config.toml
n_head = 8
norm = "rmsnorm"
positions = "rope"
rope_base = 1000000.0
rope_fraction = 1.0
qk_norm = false
attn_scale = 0.125
parallel_block = false
init_std_down = 0.0
optimizer = "soap_variant"
weight_decay = 0.24
train_tokens = 260600000
dataset = "wikipedia_en"
Each number is 128 + 32 x the weight over its row's rms, rounded and kept within 0 to 255. Layers, rows and columns count from 0. Numbers have three digits each. The size before them is the row's rms in percent of the matrix's.

# layer 12 MLP down (transposed), 384x256, rms 0.0788, rows 254-268, columns 64-127
099:133137090129141153120108132154114204124114110133098179089255114063104096180122152124134139149141082090188165114101163148149164177095128091184139139150079175122126107169114088117106133119115100
097:134134150166126139101077155106194094134100080109080115139123093095118070129165134100165075098123207095110134127159115121134123130119133196164143148119110141078151115142126126058105169093111128
104:149131164119113171116109130085111130161150105136160121138127136141106149157169147134123134150062143083158190055093152171122137201121107082149133131120081128185128181133140086136112141107129125
097:121145136114149139160123111151165078073158194123138081061070145137191158143111146169119126154133140141118116094167142129120106152102186159141061117078059174086105129085158161167160196156141118
110:109131128119101086057123087116058126147116135141156144124084099132105114209099106126101113119136122198090222056168174072105148098120124149123147143148101152081085053134071091154184179104137122
100:146119095106159120158149156095105175141101073102087081096093073117061107132140172136185093097120060105127130135135142174144114079098137082108050108148123123119101148128097135145092160132154117
092:144147157104090083135155131128082099157100072134083094091119149110084070057157173146151154103177119146118108121111171122149140095174137127046019180140121133133097128186189118131169080161112108
105:112173214169118115136105113184154150143144150094157162099090111123141115117134156140124134118173121134121133150113137178113197134118144118113185136157112087059142191193158105140116068134115093
098:144109055088119222134181119065128140079127063177141156103185142179118118137123122124164100137126121161155087122114122144129108155084131120158166106125148170128108149133125092106105095133116188
101:152153102166132120090103158160112182154159132139081146156188098147146178099082202125141125139115135113098151131114090194107137143167183153159124184125124129094081151119154143118090172119077114
104:127106110123181173200183109178132163134102052122112091153122082113136104096111137116104144127111151147093162063184188139140130118157133154188138127183097100101162175110123169183125131180126164
111:127135184106141174154123136102114168144125107132123155128103130141179092137111179110128129138169134172107123129143155197128121114119154160155201091168240118087121097106126141087188107143132142
099:173158103165066111148150173117108059119160151123138090166130085066153170127091174120123121176178085110132097184170145107153149139137172112183117171140120098093146106126122107076162176110165126
093:125144143117109181084179125127140091103154138156148082143087113113159130112128116171125092151170099172083090072115151100144127122115158106095125176147120130102147163071128095122112132149127116
100:155155159140123188125115133104124145133116168113111114114086163164167214161143164120089140137083089103128130127101136174099112120137175121117127109088061082132097164151165156186112142124108122
# layer 12 MLP gate, 384x256, rms 0.0789, rows 255-268, columns 64-127
099:085146152126084077085119099118116138090161152138135125167164109142111133131141107110094156085145200130139138177118122075123092072123109153053105118154097154128081084125078091148105131162158141
099:119138115115126144121155137197109097141122097155165151126060080120152084139157129203172124132077159098110125125147078136152150158151130090070131150155075108123155114114159109088071061145094147
100:101188119092133146152087091133096101149189138116123074082149155083154166080133109183176128133174101110145132113140125165080133064080158089142129115152096117126063135158177166124116084189122168
112:150134122086172125091095126184156130127104148129123062096171155107160104140150156149097121118099098106141144069150095169109163097180123126099175117151121161144151149139196081110083098090105104
097:150121140117170114195159118187162146128153096100128143102157149154137158088083129116092108118101190149157148132140113172125084089132142089136175154141091089107125142123033122096136112092125094
092:141120139131147153106111097116131104086125143156111136129131089129117096102164150100132116194131144120103065168076097175095136119108094110116109200141085144155156116144133098173146150178130092
102:146117156105066130149162120118153120144133178134141155180130190095129200158173143148131129105065128124140157076079113108133153106131136108164183103115131101163186079161164137146143111134147094
097:066123120110106051169170065185135146174105094137105140158158120103123122086159145171178158120117122172121166138160100114151132122082077085161151114149126165061133172188086150132126155030133109
103:159070164157154121121125153059124142105135127140136078174126161129165103115166126196035128184000107155144055162068141145127148108130165116144211128129148104124106129174157122199097134169200119
108:160142164106125133146160109100109094150088148110087114152079097099096092092172131105143105114120104055077166083175115126138053095119084128124133118163088103143114146150135104133144149136071171
110:156118124091136162147143110122068132097165115105166151123150066139093127135172146137152116109179080110121113179185156110125154115107199158123098152094116090101169119092086193177086095130085143
100:138125073098104157093172104140151104124107150210135185140158124150107169176144141125136086156109160105122138141143117126109147103151133175061101106049113115098029134094079140131167116149083054
093:164165101091128104167115157153064126213135146087135191115183164153121150155099164127163128142131117095111176109109117079181080101146116150183143110058151070139147130124139117185165153103122108
099:086165085117138157115110087148164154146095118110176104124165156171128133130137093164146162076125137140214189097132177041148131046137142123140138124077138057139145135120137106100057098135087123
# layer 12 MLP up, 384x256, rms 0.0785, rows 255-268, columns 64-127
099:151096189135177071122152106101195112139196112060162123086123118137168081080119125100143178126099068110116125124153168170101061164153101080095169129077101081123093166167130076162103113099126153
097:112153159113119140127123147076157086137123139144136122113145118104135135076068091149132155142097208085085154159196144104173153136102077127089151144064115103133119216066145140098071172118154144
098:125125115101124117203113092161195137082101154129111090163091088180152122143162083112144138088109085132129076106149103146148124079142175116158138119111116191091110096132189120125125167110114136
116:174139173204089152118131175076193102096120079111080090159042141106148154097141142127122124139150170111134063113118134138097084110087179120074168110083123147165109188146175110106155111113159163
090:127146173146206121155075123110162121150140059121128161145113135121094115146119091133102164077114092149096184101088157112186159113131111107168122176095159154121073139147100118079147119097146136
090:143102145057154155108139135149142157142130101169145147160119043152118146113109116175170159056144113103120117101111162121164114177112068062175085139129096129127105083126095084133095118133169100
103:133141093088114137149110154110112149149097137147168092094070151085139061141158104173120152114078065109132152142157171162122154136093152107110124101086127120141159177164149128135121111102136145
097:072136118113068178123132103117109087158125152156134143066122094181137214127190093150132125164181066086161109151136118188117116149087145144090124154088161148109081137109115120129099061082076145
106:122145125151063132125159174100114148142171100126107085147138159118069106107138156122135153104147072109130129112138102147106069167102086153168165104145180077131112155121141112096105086086100144
105:143117092171123136137147102107131133109130173145116129097108155132168134102105159089142097121115163157124136128169144074110118157110086114134103105106137135143162166117199110137164111194135123
123:124147100117140054138098150046148140098114091097069080070066125127183090095140092182139119088137153145123144099122103117127125051098118143098120110108181102163100145103138129082158136099146100
096:147077108086167117156115153065204077122149154159105091134118149125099153129125076116154136123127095101136072133172124073099074135157121106089113122135148079162112091101126075172118114145126122
100:154148123150153157138125117119156114175109101135128102104152101141115175134219124179145136130178152127110163169120056129080157120111088136159077082101136170131119178125059054146124069145146128
092:208166112119143108159163112133150116167127131124133099151103155120127155116117146166161164121131157131152173086081095153141099141177183103175104118204156058120126145105136147109110111128137192